python train.py --n_head=7 --d_mlp=2688 --norm="rmsnorm" --parallel_block=false --init_std_qkv=0.0168 --init_std_o=0.0168 --batch_tokens=131072 --dataset="wikipedia_en"
Each number is 128 + 24 x the weight over the matrix's rms, rounded and kept within 0 to 255. Layers, rows and columns count from 0. Numbers have three digits each.

# layer 2 attention key, 448x448, rms 0.0386, rows 188-191, columns 0-111
110129066134112129107144151152075113150130126102133129129142109111128139195114128135081113121118106146170146184092144142119111081140161119149126124093126144134169129136135116164099129079086104147125105118117139097088091154134119108141135133122106148113141164118090134108144144148099133108125154121125088145098161150131150142105093135190
118113162121129122191109143178144132129109136136118144138133147140134153148142117082143163154132119077136145117167152144113134157145110126129112126140126112144146094129117152151126135134129113135103121161161110148159104132155136128142140123135151147121143146096094143125145115125109112130126156126105143082092103156139115146102111114127
162149141150122148083165147082126124137139157131108142110137103126116137112103141176101112111105155158115120089094131140136128133165149137121112170155164117104122145165129144104144160143114106117128148139136126117099095125103138121093141169168108125139120109142123138122095119136152156118133119129126161155081165109114163122156137148125
116133197110141148138125099128165150104137112136094141122114126166121113127089130129130123156175106141159120154141129137092115130119087143081110135151154104116095106131114126094124101139104112092074135152122148136128109118150124131100125159169173130102134136106158141122137128118080118149104133147108164101097099128126100126095133108138
# layer 2 attention query, 448x448, rms 0.0399, rows 189-191, columns 0-111
144100102140144111130112119155083137164130135156112112129155126137126121143133117120134158163125125121116107111170148125110088150134106130092127119137154117131124127124140150145160134138111146122117121151115101123121113096135164150127097127129103138127134143129130122155139132112150143131130128121101111157098151128126145134121145127101
116095134105140142139143145118119117146140154079111122098147129135110132110058110139123125130113102097134133145114137131168163133134166167118136181158120093113130112175109133116103135122124110082113107121177121113110135145124107090127133169168106146139133122134127159102141107120127131115110114165121175141126143149150148133101102111190
084156116164172151141105129143090105120133093139137105112164124156115116129103124148134154141138115143131164166130160110099095145139127146123151115135131094123139117107167122111152122129105138106082136131094125120094101089162175100103086157148151123124119138143124145135149143123137142167125144147127091155113116152124124133073141138140
# layer 2 attention value, 448x448, rms 0.0393, rows 128-186, columns 0-111
120108147154160090127125156120105083125151133140094164082072115155133161124122095132109136121134098130119122165144144141133141115132118198129119134096111130084137140142198136107103120103125145103145114135138070133152136130122166134116149135148127158119132139099164123122141104127117140161129108150088128115127103136178119124151119082103
123161141080142094131139132158101092171155095165114064184115147074140135160121140150130079148115135128165162134116149076164153121126147094111108142134123153133114106130104120148169154162136100117102133103147179130146109106097107169146161152152148100115102128151117178132119128114131126125146129125163151117109130145155106124152140154128
126117146122112129128134161087160121131144178118132152135099130153150109147157110130122171130078105121121122115098095110113111135098119152145132117111128165106136126133164146147101117098142131124143161137164103130109130120167103138120146099177122123150136137160147099136140107139104127132127133077131118149134130155141135150138131115121
091153120124142119139128137130090142139102106131149084159148101092101105129133139134146088136106125161169143067095167139147161121126154127106102109166120103156090120129128108083148146118151110146138139128142148113138128094124137149101138154123122117145097099108107143159149141153152130120130122156134127118135132116138120123122126135123
102108126090145122141157148105128107113113161148119118095094075134138148119120148128137155089109170121139104117125078136149110135137121154125129104102130157090143117117140153151121123115139153120134137133140073125118155094138127145117141167143184110122105127130135099130108155131146176152125118117076127141116175105165081142133128102146
130103109199054179131156132165112131129136123132122162107168084124133149105107126123106118118142115146121113184117154126127106094125138130143139117098139148141106132146101121158092119094142199098110093117078107138097163170121174138136110129114120127138132184126129127114143138124158147137129142109102148122179152131132084128133162129104
121095117142134119133107142124129138159109171175122134115096084150131148128091130117157151132099135134129137147117126174113139145130134131121142130137153124081146103156116126137111132093135129119139107118157153113099146146141134151134134136151099143148094153100152092106160148117097155122103131105107135140146139134169113141159146074116
136140104161142159124096108120101124137077076108123131103137121107134128126134115112140133131130129115115125149141128115134116107131137125134092131130150105134092147107117128177119112132123144137122139134142154124132096125107103107133119132095119093121119150160126115134111121114130115120132139147135100135145145103122130122120134143178
166131116146131085112115093103122121109111104145126087167129133131117113142144132114112147134136143111187124145119124133109132116119108095158118137103107137136099139149095152131132123138103099150159117137102133121118117145152123136144147106155199099111103123160128126181084110127103135114125129136144120092145153122109159156127091161139
163113109134153156140106098128122124145155163123122089095123139127110108138123140163117161093124147109112083150085101132126128159135131168151117117111141148134130119126154157134142125106134162155148148115124110091122104105152131146139101138121146111126120096136119136167136138147119187149133124117149132136119142113114123160141094154127
119114145091108122161127158100158139088113151142134168148148090147113098123130132154152151127104154131123162156123161161115084137132107114117160122147139167113127091128167113119102124083169145116131141116138144112111134122118128143113110133116087179162114136147145102100171127133136108111129132100138108148127139141139094183149169098084
125123105136157119124131169115136116120105164144140097127119083152128127129103150133108189135096165111115170139098138113135115119137119122122164142124132132123130097166097153128141122135132116126141127116142129152108131121118114153113155119163109128129116122123105099104127143120130166110128140125105126102114125137134121150102114087139
151139123119099146150121138097105169153145142125128140149110129183128100144121100097145131113135125123163142120128097130103149114130117110115093121119114145092161119127129107108119130145119105097134113128141137146147119119118138120122141114187144136132114171149135115164118133132116132187110082149120113097151122137144145099171149138189
124135155155119149106134123110115136137161140099153137130065126133140156141130123134121066106102149127096138066146108134149143135133148160086138130144127114145157142106142146101136149107123107102129128134152140152154121162084136155127149157164086162128082109122142161143123138125086136161109144123119098105103166114113152106128141138137
142155126135160092114154077133123142118130125121107097166122141119148133137139142132136156150125118129093089119118119111142130155119158143103157121123109133137136149135135154087101141117123078100127121110143108115102126127156121151141114133123160131142139102134098132124130108103108142092128110141103142128104140112082114112135168116136
125126117157143164164118167114114118121132103139119117146124089125134141132136146106125104117098122130167148095159129108135108117110139104127128157134104143141111129159111138169137095138130161186146128165122151137148132158073116093122112131153110095096087160133091116127140136167106111112116119092128093168110139105131157081086126148127
124123126153082096131158124067140177107156148099130100134159123149118153128109159127119122157145112152101128101118126105132139120139187094133107124109128084206110130117106126166114119126155114113140134115137130090151111193137111106133102179104142133123112129128108144094105129127091171070145134107093127113181146129060143130114165134137
143150140108138113167133140150140134115062076113139140121163127111114108118128119142119161121153153136136159120152113167121103126142138159122142157177157103116093125147143175092105114123126122135122115130127105156089111098096163108132103147107124153121123153124146108116150131151127126132129162154134147128144130147101116171091111112079
081110132097171157124173131092133100131149116108116095080118083134136123141108158119120124131125099147115083096110152114136117084138095144172122136099114137116104130131127132132140133139115146161147145120135099132167128108093146099110116120169163097130125158136148127176146131110143128168113115120136126161137145098169161106120130127164
112099166142088092147122134116128117118133125154109147155152114092113125124111150145139121136123106140162110123109132159118127118133103107149116108102119101120110135101098131130125087138132152143152121149138106105154151124182119108139130124099156139138093166107139144141091114151112130166121144128084140150119102127135114106148115143110
115101141111122124168103144131148115156147178124094152111170125115154135105107098137152161141129087118073104138122137135094123143122135155117125118136140125156161117137120122155096109089132142069132117126148121124134157133178105169143096107131113126126156112098126127085133102096123096069116123092154129149125088141126076151124147118078
090154124086124134158108127116116091113136094122161168127125155114130141105131121134113113131064128093119127129151156138132111145114105104109122144105147128135109129146158121145126097102141171132121133124119119130166128127082139159111081169135099162132090181132119140111167134173126100141133137115139125134163102157108101113112162104111
136118154106088141151150129097157133144171175119128137132151150120098118101156124143158119131129120103119154131153152099139107128113102116128105122134137143111156135130153129138135118127129177152120151105094131120107107110135136161136119132098066176147130103117142155120103110141148130129158142081136123149135114150088144143117132139143
126138102159151144130136134114109119090140109097144116113085098118115110114150140143101134144117153083104126131116127116177120117118147160127110117136163093155117112138126133089130109092123118096138126090093117123128103142102142116126131152118124152142135106147140141136161123156121191144117129141130139134153156125079121171142159137109
149142121106143110102140150145147123081134122155121123150026145166142127160123132131124135113157149116186145132137142156143129076132122103120140114118125138091105103123128126114128136146143083114153121112098099149107129131100169127102138126151154149113102161131142105128110143131154127165101148152134172110075147118163095094116136105115
070114117151112143092135113123138134121095110142099110120160110171138124118087116137131192128162135142127121117133064105143131107147127158121136129125107115113125132128121124119120120087125140128106147093132130133070135114118113102128165152108161110138128104123114111114104151124167141115124114123129176125129148086130116160103131118137
125117115142124153136122138109131148099137172084151202112068133189146148119143128128135103112081116107094136128125117141094138137131137115097165119133123114118123137123139137117110127089144098115125105114120129156122113150138145128109101120114091191141106172139153132111172113127118091159118136133133112151125134143103086124106173124132
139123136120142155113133109086100122114133109111147106100145140097128135117149143149102107136100120129115136114122112108191134146134139102155087124103134122155122161101127132115130128122119127171118150153119123137169121130159129086131122154122103144133128111157089148146111132109141146142141128145127133119120143110081161122123111177142
109131109120184133131141109153126103093097099103111139129117144084139143099157126110143126139131154120155126124162125150128133127134104137143143136123118114142124123163133150101123116129107105149127151114117093163115133093099180101113104141086102135104145128105146117121142140108122075130124155135174141133154129103132105111104133125147
147156122126134129129148116120099154134097099092157113115110133077129112109142136136097083132113155146115123099136143139181120126121144139136120151168149118139117146101097147099163149159093110147114144131107122156128115114074152107114102120122081159135153138138142126119125121117166128160141146140128080120122154109095173094097148149110
117159128134143120162121135148115110093064091104157111125130139088113124127114130130122139151163126129097163122144114155119109140141120144144165156154142110137104142129115162100123117124119123166131157112111111156097102109118156081131108143092101120105107142125115129121144133149134148158152168166132123154125181107125166152105125103100
142129119161137155114162122091127140129171121139131126123073127141145136146142129113090094075063119135099110103126128115119101181139107151161094116090132128111106147108142116150140119128097158158113138146140084149153130150082150128148153092184160069117108159158111123155146136113134141174128107064133100100122143140162158089122109149124
129134104118164102181118150127134111087153134130126136120137111131118122141132104114111135115143085105146143179126148144080112108127117159147158167139100167104117129136124178145124130140129142106130123124128126119142137104131078138155072135155124061091138089159130139126164145156118132115123116122139136140141148136141138150145066156108
125127141134103147118136136155143123110102110161127138182103132140125130117163123146139155125140180092139130137157124131139124119123113143159155142135160125100102144161125134114160127129153136148103139136124082165115131128085136160126163092101140107118132108137161130096100150104157086103132147136150116106179155146156110151111150108099
110127140128101134106094152104132103122145151115097122168138149133147133141148121115146128145109099100146129139159142135131147142111125116135105147115116121110148114131137128163101146120130148132149128133154116137132161146180067165136148116163151110135141074110114148110108131121084154096123133116149135125107086149129136141143078146151
103126113115160117111131123136096151118123116156133116112137166043122128106133127155103109146117144144127139164107149137173138172143130145147134121139134122115115168113154095091122129140116147134119132130125119137135107127136178118104128119096125148140132110143120105204142133120145155148142112141120138101196159158152135112172147136105
072141110141166142163137174159135132106097129146142134129166091077127117118125123148120160142077141116146142144106163158124134125151097152104173152170142131123118107160117100105114147150143148146144126108126137152131121077109158130120139142114092155145101141078102122133172142110136112128134161126130131113129115131155149129119126101117
154103143145153139156100094119138136131137155118086126092165140139114092120110133164154182127120127125084156111125090158131115189143125201142153153116141114133147148132125178120087135109136116133123125139163125084076120095190085131152125133156123090135162097129113136136126119130104182131135122122086128118139111119084146176132080134110
102153125126137106141112132129153144117108101129177142128155111128121110131127117124116122158131132120144129124126121111130134099119111115097117147157127143175121103172122139145117135127140126125130132159122135144124133096126137131141113127136098129117131164119125122110144144141125095105140117106155144114152116149136093126138165131093
144121113141108160123139167132131116147153104120140165110068126209125141141144134120120122089091122123147138140138128116119135106138122087120119114105134134146108129123152124181121117108124138081149132127118126137135136165083153126108113169136169191121096165140146125110174129132101129165085106157124123155127128128125134144148146091140
114122105108138114141139123146154106125141137153107148167144134142129128123117128131156131142108079137158124130114164100089133112140135082106143126133119126160124109123109118145107156122133098097141100116116127131152141145125109151139113128121169127117129154124100136127146130138116133119102096130120152134132085132128059105156139133121
137136161130116112129147130127137136128127126144151148182099158139100135162157154132155116143162092163145118101110152135129129124111135091104131115142140124108132148096113124106148127125141095101136138119126128091139147152147138127117122153129163132140088126129159170114138119131115129141117117133125135129105099119115089112139119123138
101152158113147128149084110172111109134101105138113144151109085129130157122102119136132156165118159115128119117132128117166128121114147107099088130160103091128082146162163142095097136117121128118132125127156105120147138135112174139107160171129150110108098128122125110098141115144145104136119113147125167143122093167160094115121145115121
101133130144118127155164108099142160126115106142141130104160087144121143120104129137150167156123142129135155146107129112154100125128152147108130127128135110158122135134161103131121099126149157120123129132154172127103120147085172113144138143139110150143141168110132120135142123107104126099118120101097130139136146112109141139109155126107
144128130164143137153097139106130124114145140135147164115184105098112131117128134133139117148130094149170149141104159112123144146134130128118158143152121095150099147151132120107152111146126135132115098112120134117160141124111147115139074121122101150108126189118125138159145128120099109156157123124091122134117063170126156132097119121082
148131138133130110121133100126108115129119120081117148114076160122117154130136102102129127115194146135109120118160102155123118098133146155153074129089133111099127165107134127128121101136113139174132128128108101152149119168122154093136144167130130130127127121134130120133135127119096081135122151176152109131155156111138184100125146116143
130117127115158141127119162123113056112134126196124135158078116147130151140117140102152095133137122100173089149126145130131163106121145073120107089113096156093134126140110103129131135154120127112169141117154115118141167125130112139116137147168153138112109122134141139148127133138102130124106107126156152104132104121170116117153108113166
136140122134133093143138159142123112129065121121140122119143141096125116113137115114100131148113109106127128156115170122149140149108129135147102155150153101144098143110161160117110142146145117132142133152102085158107116111112138145128130130124095130102138135134152122125126115094139120119133126117175106116136142167121099141110154151129
139127143144133124070153144093139147099129139112141116121106115178118103149136112126117174112105104095123095117125084099103133120111128127114162132098127108135170123113133142142141094113138131078114151095115101118118161141104124140142147118103121151138124141154140124090139131163121159138118117112111161115105179127110121163136118091151
134142115115133121172108161178136097132130132162146140164146138124127133133116127119149125125126124120128150119130133152094149150122113105096162122162116165144146106152147151101131135130133137138141117119130136134101125119117131153144095148132070130135137128089135166128151121123110107120136163110136153140121083137161109138128117090093
101140120158078125095145088181146126139123152181129132141129122107106145142127126147114127134147156160158134112146080094136081158128168092099156108143121158143150137093109098131161134157150133115101120139156185122143102129094144112121105152095171099112133118125119106141110148089122158117120130158113129117150150148146135150148100135159
116130126111122133114131116122140099106125128120127162137068148151112183134118121123138112127120128117112113118148099109130126108121141147131148131127147119148143105133139163131114119103123106061151112090123086175134117170132110111136136140131131182108128111109125130070162135122075133160115122128089139133137158153131159117137152073150
128130114115115134114149148105112154162095130115172123082105116171136163134139151110085127130116157151102151096101144094159140123154125139136133149115125118152113145155107121128164135152132160148118166099115130108100102102107182144149132152116084146140124147094127098144105166112155149145163135087150103099175168096135151104104154109141
148133144140055120122139123088145141149156148109146147144129134137125141143149133110135118120131084128098135121131102102129136126106151128090112123118100146150151113111124152152127125110157152090128135134123131130108142138146124157147108150122119129127126128137123157103127146140098153111127122121132138102140149125109112128147123118133
140098118153177136148117153122134113110177173116129153100164127116145133133121143118127143147129107150142125165108159115112125116127162125123137137118125131122154118146163110109120145111109123109143149127121157107145109141152114145130085135123079156120132108124131127102154098099119105122154125151140079120108105141131184112130115131106
173125114124100143158144151111127145093123143129111103122181143107114101112140129165137176152157156131164156138119131101114132127134138127147105147149141145099134149139151135114163145145163136144109151155129146098113125103154102136129139110128130110132163108125157133115138119133134125097158167107121115146106152130089161143116116151096
154126105151101141133130137121138112122170151101117164142113148137143163144139128116115105105121107148126133140113120115102132142116139108122121149128140123105155159114148107125133137111131111119151123146114141121151127166142121137129150117125109122150097140105138118140124111127127133147129132144126105102120129135085164114153135146152
108116080136123135117146154103112112151150131157112117128096145156132158144127119132103100114143126153147134126116123152102133109152130126126149117110133122117117115140109111140127135152103107144165130112111154123165137149087129159157162118130145134135090159105128103134103159115146126114138151131082137096136146114173137121140141104121
160133137129125125093111103147129143144133152147113142146136132138147118143142111103134115088145095099130103133124093122075130157107119127149115093085109129134168146088136110151149102137119115107141120168131109133151143122178075143133124090120166096137141142140132141146084111124096135142137085136111112126119120140096162118132122158178
# layer 2 attention output (transposed), 448x448, rms 0.0422, rows 128-186, columns 0-111
132123115115116096082156134136113141100120114125130137123130125149107116111121114108138130106096139103112157116130135148145107118072145116119104108110089148159126086116123164144149150126157131158130108160133132136075131155137128123118085141133143098127102121142138130144127037126149150122106176150137120126117142143104122130119128140124
111157126130133163114152118135127120169100088106128120146142099167139152113156114146159121131148153146129095143103141145094137114150129086118113119131131136108142114110123119129109119119106117146139139098101159113158096104131110118112160122075140138117157163143102148111083120138138122132164120122133125105103092156116097117086150115091
161143087140151102118107166135104144088110131160127133104124128121127095137078140130083125128124160115153136134125101099116095121104158158099138143146119092119127122145142190129177146136142167109090125142125098157080160113107113101138138104154115142069147109116141155130122132141139114137097172127138100156092114126087156107143097148102
128116154134139149119155145104144133135162123124123118152126146130112170132127106118141100113128141109111140130108128156134080120147106103150131105114140146161167124075106079166102088112113094127137128123148152115136102136129114131112111137063115130174096177130129151121120125117120117178159084180135156109150130158110123096111162132089
143137121143102119113139138089110133095096139153128105131112134138119135141137107110099123128152155101119141117090115123138129133110141168138169136122159101165126103130125137129171111125106152087113153144127125133066129164139117131171135112131106087118139131152137139128127172095150135134093156091140170131125140124083151130098102122140
102119152123111134118119105149075114097109082109113119063117120173136165133083096098087157143083139117112170160110117128125163153113191102161084134113080153158117133149134106116161171118135150102086077137158153147138106135119142078137130119142135144140135105132143129169136118096141159108153154193100084208113140117130153115152131127121
116158105112093105112187149115114145079139094103103083104109129141118123104091078117147141142135125108102116130106147134161130133140123147136127115117111110185111091103142117127147156106126111156117135151121119110107089152145125117146101122104107124153143107159130141138107150121160156145118152162159102118143151138093130132076132113154
120119139126127129128094119123120138165155126150118137119149131138123108158125163125117150135124134137168136138163131095121145146112132130149147122102142130106149141162134140124133082117133140090150097124175116116124149098125107145113157138122125130136143105128136116111106137137146109126122083141103155147152121112136111137121111130122
137095107127122168132092145114110104155107159136099122146121154118149133126130180134110147121135141141139114146152115114071143126150153110115154123170133134139117165139132167140135108121122116092137142121174073104149115101130138125088172101100091102074138153133138149120119127136155113123090110116124107098121102165094107153108072141117
119128119136137108136094134118117120136117120144134136136124161107109141130133135158101124113162149126129136119109151126136135121175095131132154127155132133108124135148145109111147125126089089083163180149120116128114112130091122131157146163129116112135130153107158155131123161098118113143115149114135169115138136112118126109110129123129
091135119123132097135148140140121116101123091133148115109117151136101129138097070109126131117126150100133164120091117130152101136140141138166118109115138093170158084124127088141161144132116088117102113156128150116112126176148128123161096135134093125165114126098145136143122169098124161135142156137124143124141121132134136110127133120151
139136107139092131106141136126101147102133107150113099140123127154136146143130123103098135130129143134102111108112106135125137156167143106148124118112138115151133116099127119122155149135115122141101144143121120127096116144159124131166096114140106107146151125134150149146110215104124155166136152117137137114120141144074124127103119141118
115119134155169106136136155124120106103126147103131128106137117116139099132167133122157151114128127108097118159135149150149104125154133132136136100122135129135119151122131118135116102115101114119132149102095124112113108116136130113134124116095119145120119130128116146097123153138150110122154158066158111116119131126126115148118132125102
139131159111146096130115144124159115086112151123141098121160153138145110160179146133126152121125135092150116129094131145138099147143140123111141112100132122157155106105103160134101136185115145173097178137134105113122146116136102115093151076115093129166139130149119145152146182114156147085118155118142139141124137125132161129120115134067
120135139161111127140105141148153117109143117146099139133113146108137130104112125129115119115100131137122134109150127169083102141099133134139096112124117130113100149155138152112127129115130136133111150128164141109156146153101141134096148138132113132151126142132138116135110055139152124130104104168122109113123094116111114114125124115081
103141122156087146126151124128101131142141152162135149083126095154111121156088160116140127185120130168100106138147136104111138139131163153119142102112143117129144142113148145100156125118128125170131109109133086152115103117158113122118142122117128126140154114128139121137156139117152155158118119149138127126098157167103148105121135129114
087132162117128172135117131140119117146119171142120116098116156127126164118081143093151116143088098147129146169125128171106132164131154128117152103109109165137109188195127120080164133119095145115120123090179093101183123137126140134100167126131117103141130160155164136143137153102131134147124092181112098178113138119148118120137116107109
145089152097123135132147115142142136141147122107152105152112114130122139127157153105112111144109126107172128121107098088169117105107122109154084116100133122178171084098103138149130132141148136096126085181150126135112176152153110114146088142142105090158113140137117132165142145134132169133129103134111162141179134133122149101105117154142
149145117171105112108115149101122147113131111157104140128120111137108136104116124146148127134155114183090107114161109107087144134132121152131158103151132157118140105107111161149149108093126109139164113129096112130092095127161114155153152155117140108162143100115101143110124129113149104133129130108153157077139125144094135107143125126122
149133143148117140113102120143140140147115152111117121163131167136136145119095089116151136115131117115105123142144151168112115145153136123118176159169115119102113161137114141136109127132118102093131104122137105112154134155111150135135160132102137120113113185119117102093135049132126107097094136148165128113103148127136123147101125110144
097169139172083114112153142148113148106133065146098131125093127131107121090050066126131115125124094154135137113126127122137136136119123140123095118123117137112082124134153140109145156104135105147124108119139165162126141142115136143137100177131170138102139102140137121130108067111163119149121125160124086147132141107106146108122154104164
125111123143130078101144127107116103126110116141150122102114106180145127138157116143134169132114154114152135127090145073146121123124157097141114080088133120158182079122129111147165106132161133088105087163131118100084143122152114123106130124108092109159116130112103148130165085112124165098106127152129143132100119144121162124142127119112
107159121150132128140109102159129113162114124123122101113145133138105146136099082131105126113136140135131122113124127121100121102158143123103087100143134148102135138154133112144113148135112110122116146136101148137160128117108150129175109162116146148112138131084113117116127096121107108131100145160113138165121100118145152112155148130125
121086127122147109134122137117144120109113122128133123150130127135095138150139134114117121119102155126146154120142128136127105157139120122157099112105153141148170115128131106129128119173135122104090147144152131101104134134121129107104151105128098101165106149133138119137156164107138149132102145151109135146133114122134154097153119153084
141134146116111129133149121086102125100109125108123117148153141118158118137167133118107144115116158110114139111103125109149109155126119133143138130118105129194167108092140146137134134144120128163088148135081114113113153143168121127135129104105085109129104116166122139143133125140100169106128178085128134129117111158109152165091101146111
113118141151128129135139121104106158090166110136113114109097142146101167106114125072119094097103137101122132140124123140133120145079092151154088140119110154147096131122161096094145158109132131127133118158145154151161149184125128115151123153120102114133104108145148108152102148094153143122124076138122123164162128075149111100131129151176
129132165109128084117123112129174080107111166122149110118138152105153068122137107122123176130087117093150158102141131111156117147108161130142145092098128070156153117146127148140123143159164157130077170150146097119099167126150134125127140060128112137136129124141105127158188118147110149097082175131138109150147131122144168136128128107086
148115146140164138141060118132178126175104151154143164123147129127122140162146180139094119119125135153141112108146133148101156142142125127090153140126142123075129171139108137132130121141131136113133150090122119130152153093093125143114180109145153143136146146109124110086157148150112106136146122113126157143140138134154131116173127122111
148089120123129113129112125128119162148138135129168127106106122158139118138165149148072162124118153139153112103131092104157176136127102142152113134086123145133143129102126153111139122158119141135125129156109114113096131113135127130115125115149121105143163088150115122151134182130134158128149069120115147121148122119139139112137089158141
152106146114140129139103142127139141168146132131158152142135076122114124159156151140119145139125139154163108102151116111129154126111107113105096149088113145110153144107115126135111112146129128141156112129104157112141113105132111136131148111125135140198145132128097123121155147131092119124175080119121163114166138119132118088154145137110
183090125105109163122088128128132134142128158157135153160134107103086130144121172138131121157127118098180137123149121098173134094131107108122137140071159144157184118125082107146136113169143136122155086164132105131115151129144148153108122104145142101168127116141136114172171199142126127115124094132099186100165114123112135129128111147142
137117102129125142114102143134110136140100133137133146109123098132152094168169178166124149159122147130133087140146113102073175118129181157100159128139134115095126161158098206106152111126122159109147132100101119156113136109097106107110167114163134151101158121117133132119134158139145114107114162073120116119094130108109150110151107136112
158101090113100210122160134132136124146083142146114125144109107122148143117100155141130135163158112143170107161106125090107128101152159121101191114138145086134119128134103156127164135120125108125145122129141088157102129132146129114130155116137158122057133148116172177145146182158160137179118160085093137111137118170080142152090126098134
149111082113130117140154127100110133147090141106158120128135121138130129130138141159089141115125184112149130105082131080123155112086140086139099159142111131173170117109099152129139145130142137112117130143107126134130157101142113109133113124143077096123109126156130123162155154096141145126106120134126137147154122103120146123125105155143
122118090115115137155121151118128131122100161132105128149137146128143125138117139099148145091154097089150116142096123143114110123134154138145170135161164104123078149127129144124130128147150104110114151123161089120120116105110142130123160117130155133048108154125163133096139119146154093141078142126127098130113137134104107140108115098106
121125129137152099141085161111144120148098127125149125126148131137107128118159121158131134117090135126072142108115126144123094121149123120108121157131151146124149122139128119147126123119104132111120142121101153090124081112099121124132089135156140119171138143102135125132144180108090131125164120095138137092142120089127101106141112148111
117133109143082095100148148126103159121156107126133095116109109149084167103114103107123107135148143143092124117094123125151125120178147108160116103129161126157148127082141123129166119127115118149109132153120135115109065172170132138169088168107121141156146119136138121137125175108117139150156130162139143092121125153086145110102147146148
134106143109130128097127147161165172122129141135133125155124139137129137116091153141093088136184121114153070113099142146102094117106126157130105150140156101104086133117114125136141141157092112113149174123172130127105142157102151129102120120168159126141152142094168138131134124150132114133070148154158130124150129133089134110129126132118
103115142128131137144188154152103129138145107115147139110095101137118107126098112124138130140099134127122128152127105091146138136090143145153115108092109131146154091096152143111142118104149148130111092118130123145132129147157123117119106144143109139122153104131112148157133123133123169164149092147143106148129132116118135112096154122124
132110128110140109114130125074117089095139138117138103073158140161175120148138124119139147126110147115156198157123152086129129130123168110166145108105111111174168104131114120154123101143148148087081108158167097142129169106144125103117133112094064129075091109147139166134146139149138156110117187122096104172122134165156151134127120113103
113155146140108141109140109118113105120140112107083117152127140153139117092104072125183118121117110137088154159146131142124094150146140134144128089147100110140100130135150089145118126091148128119097123124142160114149122160133147128118139156094118149100142137135120132109101043154132119132135128164127080114100102140141137148138147109118
127123160103128143165144120108143084145110191097125084127124156091168103113152174133159123128119123102128162104119153128123098132125121130115153112141122113170112136172101140149086115107099146106113106111135110121151178089107118133119147113085110138074073159150104140097134097108148124113079174112122115120112119137154133148084132137104
115128149142106094110141119129123146098151128113134132131107135151098124082129127122135105118103139112125148140111122134135110132064107137162108120092121130160142116120119134112097113101144126155123103165150163142137128164144139132108097135109095145121126126139127117162132044110136127109122094168138121142146130142129113126095124131140
094147158127122064131140133159085122099151123138130128079140133157091137133110109114121118147123137138095134129116122160149116158094118129127061113087090151148152109153156088085144165122108137174121151150128151139145101182141130118130102166150121126182148087124147104138101118069140152112140097167138102173113159124166119095126148134169
129104173107094115092142143138138108147155116166130144126120098131107133069087129124113151156134136149102108118143133139125165135124131096095118113090108151126159125120123127135113142099153085174105130115153153151120118184144130133113089145112128156195126136104128143156146058128134156152137104198153121128092175174107136106118164141114
146076138126151119117102099127129118135136132101142123104126139125162099168167167138107167138105115098170109128152146115164150108125111118142126110110126138148127149130106139122094119174112166120148097161106098117114159094114135160099155105108153101129100099150119115124152155134150133084142133086097136141151146091139111136135102139145
107154116145113089132139125102107122115126135117104108120113130149151127132121102128156139107127148104084150120126144136112118130151136116136165121150142118157101121105148112121109108125107121147097131112093116113131090110159127138107124123089123124065105115132101117098130082133154136143130192133137105118091110143105131156103133135106
149121098115138142119105142120111120146121120142154157132123110114116122139117132140117134134113145122160136134147105089103144107089146101116131153135110115131164112147116156149132114136160138126116082136140135138125157125120114131111125110164114121107142120122130123126133095143111120149125113144120137150114122110128119125129105134117
136097122126143127138130144113092126104116150153131110096136136114143116113120140125093147116110160124184157139132115120110123146112165125128125104140122126143129142157139180120148158144144152119092159163173091140121168127111125097111145132140067093109084146147125138113118096126148130148117132136120122195124086122134127120133116126123
128136131118096128109183119128129144137149099121129107123125132131126140118096087113120112151148111124126103130101117108126119114151124118138119121087124109172132083090115110147131129114143117148104125143143128148124129160152141127117075138137152151136146102139141122151133132156130140141119131167122116133142101159090143123122146120146
135152158099113146143143113101144116135103123105136124093167139126110174128152143113140117151142149092149123129084118131163129135099110105137122167145146113115117115173143085115095114118082165124170134113104156183172118122098125073121125125126118166127117123145180128137076156107150140158166099081113158090140140140158128127105125125150
145127144106114108129141116136133154095155126122137094101146169109143118126151132090120153094114130081159163148122121156152139127102144102133119122089105135164118121146118132102109138161151176120085127185154090120106145113137134117098151104146076095117109124163116109146120096097159149085142135112095097145100099108151129160152092128107
128126107123124109114117116131094121111114134136118115104113111145141142157125129110088116157118139125135136118116122137121145133200119141123103109111155158132156140116138102111154127153082138113146150125118146133129088117150114127153139131121112129166152133151130134143110239110133125146175123115118131143122141116115123109142137135132
120111131124130160155149112135147076120091133142123122092127154128156124139119137115089145135100133105147130159098123142102132122149186120102156124132130114155105162150137177120134160132116177105114129104140098138158130120106142095109175090141124135090134135132139150139137178109153155144116143113123074173109113137144151134110101107086
129157145120121115107128147144127143100140129166116144122104153095088094120047089115121130153114120148091121107132128148143118110135100142126120095127077154084112158136123110106130142126135095164106106149135136142154133128123136133135110147139168154147131114097142144141119079119134137155147133212137114148106132136127113132122139119103
098116145108162163144143155172126125153127104141160178109115108107119157109096153119089120145143137148138095115087138136111112109132111130129092144159129130128146099106129106144119137108129085159137130135139134132124140153122119100172118162132115125151121132117167123146106125121121132164107133161131145136138142152117125091110133134110
116124124122145116142105101115132104133125157099110100109157166126160119135136124117149139103096125105106134158114145171114123142142176115138146130121091112126119188177126094121119119144122141122126137119149098103174156113099108122118157111095159136117117153120132127105146096132131139083118165105133099141116135091177130151168122114110
106130126119125129106139139121103131113131125121123089124137134142142129148126108107119122122147154134100123131118124145123122141200134152136124117128154126152114154103135121107159122132096127127130161142122121122117082125142146132138125131130108111144131119138134128136112231113143149124142148110147102138124134116118115118133130119109
139132123137158117137097122117141106134119165125134137140136141088147121125128160148133140117125110115157123128167136143119137131099136128096160133135128106062110148141118129129088117118127149105142146092154115126149153093081120134102150118144139159098106155091125132111134043155130104118123140096144129113104140110152111164140126127114